{"n_layer": 19, "d_model": 448, "n_head": 7, "n_kv_head": 7, "head_dim": 64, "d_mlp": 1792, "vocab_size": 32768, "activation": "squared_relu", "norm": "rmsnorm", "norm_place": "pre", "norm_eps": 1e-06, "positions": "rope", "rope_base": 10000.0, "rope_fraction": 0.5, "qk_norm": true, "attn_scale": 0.181, "bias": "none", "tie_embeddings": false, "parallel_block": false, "extras": ["local attention windows", "shifted keys"], "init": "normal", "init_std_qkv": 0.0277, "init_std_o": 0.0, "init_std_up": 0.0277, "init_std_down": 0.0, "optimizer": "adam_variant", "lr": 0.00157, "beta1": 0.9, "beta2": 0.98, "weight_decay": 0.0, "lr_head": 0.00656, "grad_clip": 1.0, "warmup_steps": 298, "schedule": "wsd", "decay_fraction": 1.0, "decay_shape": "pow", "final_lr_fraction": 0.0, "batch_tokens": 131072, "seq_len": 768, "doc_mask": true, "train_tokens": 483500000, "steps": 3689, "dataset": "wikipedia_en"}
Each number is 128 + 32 x the weight over its row's rms, rounded and kept within 0 to 255. Layers, rows and columns count from 0. Numbers have three digits each. The size before them is the row's rms in percent of the matrix's.

# up: layer 10 MLP up, 1792x448, rms 0.0572, rows 30-82, columns 336-391
# down: layer 10 MLP down (transposed), 1792x448, rms 0.0413, rows 30-81, columns 336-391
up30 100:160083132147168140071138160147137135104115100104196129114094161167178136131085092120116149052071149120125133113121116146155081094112157232187135125122109069087158084148
down30 101:151054127152073115135150144161104095194111134137151060118146134144101108170144099214127098172104132150150116170089133124095169133156148117134157112135173160119122161142
up31 094:062141091165179127117118110156137159155087107107173116114181135153153126156194183110204165101139099128154163102113141149216166122122065128122115148160165127090129077145
down31 095:147206123068097134139084222159150080131136131105164128095131118131110130127097111100121106134140136149173149110133168081151202055136092106083130119119097076139116099102
up32 101:138178131163173080111104095141148140121094127087178085104092100127191200124128129145140156128088117186105088144128126119100167133148081145137081058138145153121146116182
down32 106:106076161166098147118098135045126147093162093157126120126098152140124126156148147113089120143120157128161115180162171107153119118139122104122126099139135113104128203142
up33 096:105152114129093115123076153155099105153114141112141104195139128068170115156149175091137132157107172134075093092144149159110150165091108171094153175172170163122127118138
down33 099:169114087125084127173123083129155140119162090136116141103087100178123159149115122100109120181111083172129091202083158096138166114139147134097187080152096153100194204148
up34 104:123127113103122109094160138106121164163116118111156134102098121148201128127134104100195171142076123115067182130129136116083192123116089120124132114077134117095087199205
down34 101:122144099117135137129117148211199153053108128162111138168133100126096087134149087122125169068183136157168113117134100157163141151194187036104113181158107175095077089041
up35 099:113149110120125119114071151108100145138156076113097137066170164105108195123144159131111147147072167103163099170162150171141094096136168111172147137103112078124152091120
down35 099:182152143200165067110153157140154107130131134120100103164125125220138155153148136156154139168137107162077171138081085096100124047143145129147117157149146146103138140129
up36 102:163140059135125075165137153157102146145162110073159164116149151169095166139106107072184131124133128163164097107131095134193150165119138169181146115134118081161176090089
down36 101:148130172166161136160096198116097032116108131138192117126081148146121157156114087181089092093178111126141070103193109038139166194130138145102151104147091114114135077128
up37 096:169139119118125199099114079158125136155074117111205151065088103131097121135146156122115134123116103172071152105152182137144156135095146070126087148193109094102120083102
down37 101:081164125124126137138096158110137142122129113108140117105158074116134123153101106144137106035104114076080121127146090050145074176053141140163141099143138076196094151163
up38 096:128153130107108109103076112116132053087135137086137099168123171142201143089126104077070156138174195120138151073143112096135181129136121069160086142179149149106173110100
down38 103:091091086054105085157150121161133127069137079120145077155112085115080147170106183089061130179128098163087142171084163120079103148104145173172096114108148153167148117171
up39 095:181120150134106100138097152165163129127144169093125118136109127150136165099138115136131139152041134106074149121154114122117139130161084169094127094139164131158127122169
down39 095:120080126067160152117183112137175090124166146209081097146096088136121140167168117141120130093132198137147103133103157131151147147154047082162130118147100147138174094125
up40 099:122132091145109171084120133100184120062181158194155116152104150141121099117076170140196113061091069069126170162204101100127107165112123106133148167164115157157142147141
down40 098:070147134129100125139123133088128142191158136094056165062129166133162183140187049100154110159128175135174132125195131124183110135111127113168183080084150123089117205071
up41 095:139176117122113119156180083141169154203136137093180121079179142069146186090178150128125086074105060105149114137111133158114071159156145140166149076147141098111110164127
down41 098:136101129123123137139122130107060076157101116104129147095074125110067101187082043140086131085062178068160098098079141142119192144131099161153095149103120161130108160137
up42 089:138092141162050077136134114125158152139121126087164118149133135088146143137099163175133205173096128138103108124112142099125122197181075142092180069107086150106134147165
down42 092:133136095103117109149126180119142070102196121167131192155099105125138111096138077088181115074164155131115072152157132099167135114132185125155094089126168146169102119095
up43 099:158137090110100118110120158147140139152091171090116186088162139120147094132157136150157119089053160114184125169150118135207128151090148144109152132145072134122130098157
down43 096:097090096092163129187184155103106115098192082109140113141097150126145174078153077083136158073186189173113143055125133143071128130154090134125108105138123149091131108140
up44 104:117141152097114158122136149201112156198108121141129175056081128144114123116137136154127084116108155122175054115145157121113135153126100176102134112091118164102084161110
down44 106:132141107152169115141160154090059110112111134167163174128166111109082139146173148077152172093137139104071168150109139117136108137151193116128099142114103152165062143126
up45 103:123072093131122064151084143138197122143130141190071146113138136135133115136099138091101148099109103118144073134104130126077104180081051165138136083173155091172084152144
down45 102:151156154123167190152162116142103132092123179096155118085137084106096082096088138118108095144134091123169144054112107131105128174141121114103122138062108054109184146114
up46 103:131130119180132152070164160182153184185109154064158182142126124111109107111128133139109102156074045147146127095149192151175091167132150138178110128125094144157134039129
down46 101:119140120094118189153090156083136107121168150100093136118088071110100098139104147119140091086157144145092116148085085141104140077149153122132157063172126165074104137157
up47 099:149110146175140071126139178181109120217107145162124115127134154100128071163154176138140140156120136122170110199167163214099128170122124145123112109099120153127178179087
down47 093:158164121120189068090140161128176105097109139184066125124129122124141167130128076099137090107136187092140127112093114068125136096068118184162177124128138138120159096145
up48 105:107135099062113125147121162199096125113130201143161148145138155131198154035106148140157094127054073123136103138163148177155073094080142141109186171140188117159107125122
down48 105:054118112156185085148129106113180190128175132116085084143128106128106138125146137074070139107133205158095135087157123194108136141143116159150150142152125128083083120155
up49 100:148115137174093067169163112198173138146170090137185102128093155177132144113155133160108099111146108147184108133162060109184137158117093108144126132118153135190099102149
down49 098:191072131069124104099144162143160223071133138118133154121152172129133094140135116075157086028116131124121173167137134136153115099166130128132143138167163145187101127139
up50 095:132107067136097126100108088212095117152137113117109155127122097110185112161147122147119137153126091106149109161114205120163136204148111123152148176118114087153165153158
down50 093:139108143114137160110160158072156164099157143129092083177066141154126171087101081135121150109136146125127110102117109129119103150168092133167126153142128134127130105138
up51 110:110152086219068117080117139133187096107142144121111176131071192154085149069113084136110112146181069133200082134141124107137121170144140121110140167135171118090157154100
down51 117:129127097155111118096122119107097110105120205084096167115119133135147139113156109045142091095184111123190078155185180073110198132108115129120106208167131158166113112120
up52 092:119054146206125114183071172191128127171079174096118121146113087092175132169114132133115109107056157150186062170102110112139195149122146166132084108140090130106175109119
down52 093:172115124101141216106179122111133149084138126159106149114157170077154121084118076124112075065156065103078158052161168142183141156107143175083126122125103079187113166168
up53 090:100129093099114089069166184139102157120168161096144106140167137112143082070149105096133066174111151074114138144117135133119113106127145080146132145149162131100154094156
down53 090:128150110169186145187119086153174068125155076169159177143093107157120066148129160132103167135120153113112160114127123086127146139159167130183128131092104120088170112105
up54 093:142126133104091160114087139136134185110098132119158140139172171141084110068055175041137086136125117125141105107164125157074101117119124132122126120148095162117147107130
down54 096:126121105105132185118186096126085143076120111158125169139162099104171099135115108158120133127117106108104184126163163066157136130135114091110118130158132141105162108077
up55 103:155123180090120096112125145135123071102096119151121147118124185164151154119118159159191140145104068126095119140091138163128106156128061115068066146109093158152055166169
down55 103:194116123131129110139191105117162142099140106094143117077103126125097183116119079127146117107173153120141095118124141136161173122112103111143153130119111113077118141151
up56 093:167122079111138184132084131121133107121116080107120108124168116100206108113127146106179093054128106148138126124206140127092115133159125158063112117100126098148134083136
down56 094:125097174152126093136121156086128074104193081094127105141160117143085073171126157093136132080163130084163120115123140106108074134078147139109178116100153154120129151156
up57 103:102118073137119184134156129138174166111125120148077162085188105143143121164087144168166140087068093128107083126115114104168166088093110162161164127119137195169131140143
down57 103:137146174099099163133182150098078181166055188139173109113115135127121123060142183116089093177138139073121162109159069101129131097131135124098133093152133095100175125124
up58 103:141144131145129137137119123128140112181136117127153131098091190055118099130124120136219120134099132151103102144153128108163131129131153125173097147130107120137043137124
down58 105:158126137126171130155138155169118117118172132143109144161085157151173095107144166101132129078100118054137181129140098201114174126160152096122085132109199123146078083117
up59 101:063058152103113084148102069070149138084152082119104139058161071113165179181146060172162096092130113229114111130129117168174126100118083100143080112141102169141159106170
down59 095:120121118175118120133208108178125111190144139090137147089131084156108063077114098119124158068118131151172169142100143135150162163172180107167127134134112112172144106194
up60 106:173126151116097087072197169137200126106131067082158129077152111164195113070110096137111168079097101140111086101113146179086074140108107165167135112060124155154096121162
down60 107:110078183152091131145132118130121128142112152191136140124135151132173080149165140102109105152153200132145158158159121174135152102121131141134147092158093114102145149153
up61 102:126118116156132143145108120106126158183132132141140129124144129092149148130128144121142129151117142165102105165131133143113141129119144108130061146130138121177167143160
down61 104:170072123109151101171119036136116171069147100141116071127073118127120139083126208087090087110096115098127137172102106138133129097179124121183067103083086143111182048196
up62 101:104027080174160147077119129143123174132143087054136121163124107135119143116155119102134190150169135123146083206137108085129132121130110104084078167075186176167119126127
down62 098:124092144119093103086068117187136091167115160161060093129139121124104120145123146112179091126097140158152194126082094117032060144074069130080116082087121102139163123140
up63 103:069094148127062110128151083130122118126132103152115162112133138116113110201163158108121063174155114194130140143114147096103163089154100118147112114082113053209169078137
down63 100:164141123145193098126127158143086155126154079097168109173130165125127141101123078146126203091084145106179134117133166145168123134134129108101125165098120183103114132186
up64 103:152121128111123112109072177106134106129116130139120085124137161157147105124148083101127189073112135132119128159124173172174095141111102102128085150175156154073091079161
down64 107:133193138131119138092129105146113166075141118118159104229169126077188125118111125122108098157067123181138104110163170127169161132148151098144119123087171079115084084127
up65 104:085115071190133196111127123167207131091178120165117143154094118098157057114093119177091077172112161110140156226150118146052104148151047206088108168098125138123153142128
down65 106:146140121077098131129151179106147095115143136127119131190102161100102084074149124088097109124120103153107078145162100138163154115098160124158159122058150148102153112126
up66 100:170115062145090145140140160148131084122168134118213178148139148156089095117099114126131099139114135128133066174101170089131149135089073126111105139147154144115139095160
down66 100:087114140173174106149149082103169199040071150130125053176145083128192134140074142092153119127122091189075130134118078201134135140171075154164049071140127092125109097127
up67 088:132096047161164116177159100150103105122104125141142100205162158118163131085087145106112139159117150156155147117149120159147099139126119125116116137087099163133139159123
down67 091:171096164107109074161116108082107132092122055181110186161135128108163157119107132162089170148077120156059145086134183085069112122115098130139114036123141097156188146166
up68 089:093069143137125119106123072139073157099109158143158114141179138133139165147114072149131126165108133162143091112198162128095158174149089146106146199196130089113093098086
down68 093:160101074104155138116089145088133081059118088083128103143105155142111167100084127144176210141133120122111145154135166169114160073144126169122142112109156067047116126127
up69 108:103081133106142092120108154090145106176155113097127169144073117176099126078177126091142125158149112117205118178199118166171072150137071109129113184110161163135124109153
down69 108:142150163166133091096180151102079150079121107137145111159179138111169089128152111064131133083155110064110204096180100148145113143109142065134098076097102131143139170143
up70 097:174174131144089106149073101114207162134116197135128091140155169134134134100131081149118074110140181142130146181088168084159111140152135164104124106152119119119177130160
down70 099:118117094141155099147121089161150114128080112124096102074116110095148107109175112120153094128103058110097077139120102152129170116123100133104125162162138081141167092105
up71 085:112081075138137111094126076108171099114110115063147121135157127113132176148130154112145162131117132120110105116129113189118150152120134168090153114104130128090120179148
down71 085:130131132130123142172163166138126124119115108167111144151096108135090082119102161106113113094139107062120151138096109121157072117115140123172124121132174103160103152151
up72 093:175140107143075101102157145075131145157145129131141140118139115115090122148077094133161094112151155106085147187131172182105141158119133190179151112067125176115139109118
down72 093:168102169081145135205116089145133168131099157142151130115160075141157117139162164055117212072081141105120113127106112127097085098138056103140160128127156117150125157157
up73 106:190110109145116056142086103134153088113147128084131106137115128184167214124063092106129130132127122154104096138172146126155120103143139110188123107131112140193188144141
down73 105:079164079141085135089160106104125157149165123176105146044129087106118126111123062103135095161176072124123180177174107118139137122153080073130138164106119174121056084141
up74 093:105128148190109097100167126099196162120147081096171138095103129160111092114131136185118091142146143166164099127143099118065134133132129169069048102093110138089116094157
down74 093:110108126051115159071143164155150125110123169121144132100159123171189111160158135054089101115156114129127109117077114180117106170188163098153142166155146108111136136149
up75 094:118096085195105052143154168126066126152142150160122124126152203194168129130094154152158119169095085168134126118163114171174192126150131123056042117129148048150143113163
down75 089:134116099087110167196127107175134110155125093149087129166081126098133135112074157098074121074150120105105118122145083096130147105137108097166164107094139176125075115144
up76 106:126107113076093159110152150184090151188154114114115114080118183140126155103127162073070098199128122143144151171088147104089125161119093112139160133099208156120188139220
down76 108:178093065118159141027158130119122130073143141162102183166131081101168150089090125116158166138063092120108184171142158117141157170146110108151127105156125103058137087102
up77 089:152107109074178122030137082109123118188150100085100081127126095144113113156108094196108104101129147082177117148129124161110156153106131130077108140119133136118131138171
down77 093:108118166129084075121092164126143086145170141177103119206114157099083117058113168111153140093129167125064126145113142101122144059186178125151140089152171133149113122153
up78 093:162138124120078158076145132151091108187138142133106136085088203086157101128190133113121085100094130157185105139107146137173123140115109111127153105113165165155175134146
down78 094:167136099086082148129145184069141115102061125110123146095122113195204139102139114185093182108130127073170130150111127157142141151181127094137126059128136143079104107101
up79 104:092166140126109100161135179148136111143108103159190121110105079068158131088082137149102045105158118138144158134145147167093101114108071166089081110118185154134114127142
down79 096:148102100101158091143094096183174165115176151119144147145130156136097149123133096177131099135127147124133072112130180129163138110158135062149162145105155143141120085130
up80 091:121125086150120151119133181079085148109135140069105140111120128114126126144147162143152153088126129076189106104103156198150155113162100097097152055083153133113127130142
down80 094:142116156178131096129108055116130094128112134135122140160139070113123103150117137125117152081103126164122119152120128091133212097153156143073113080104162124127126125124
up81 108:089071147125059100122087090108099144141134085109153159139109157105075104186153148179114066153143167176118082143074139114128153188067113147114105105133113125150125153147
down81 107:157120109141096098158130129056138116083122133127146108122158179172110121163140127110143130087056110142128120147159116088146154139100135103136153085131148145129149144101
up82 097:148100132121166178089094108186112107162126150141116172120147106148130106108125095096172199133112106195126106089092082173141113157134129143048127107118140149089213194147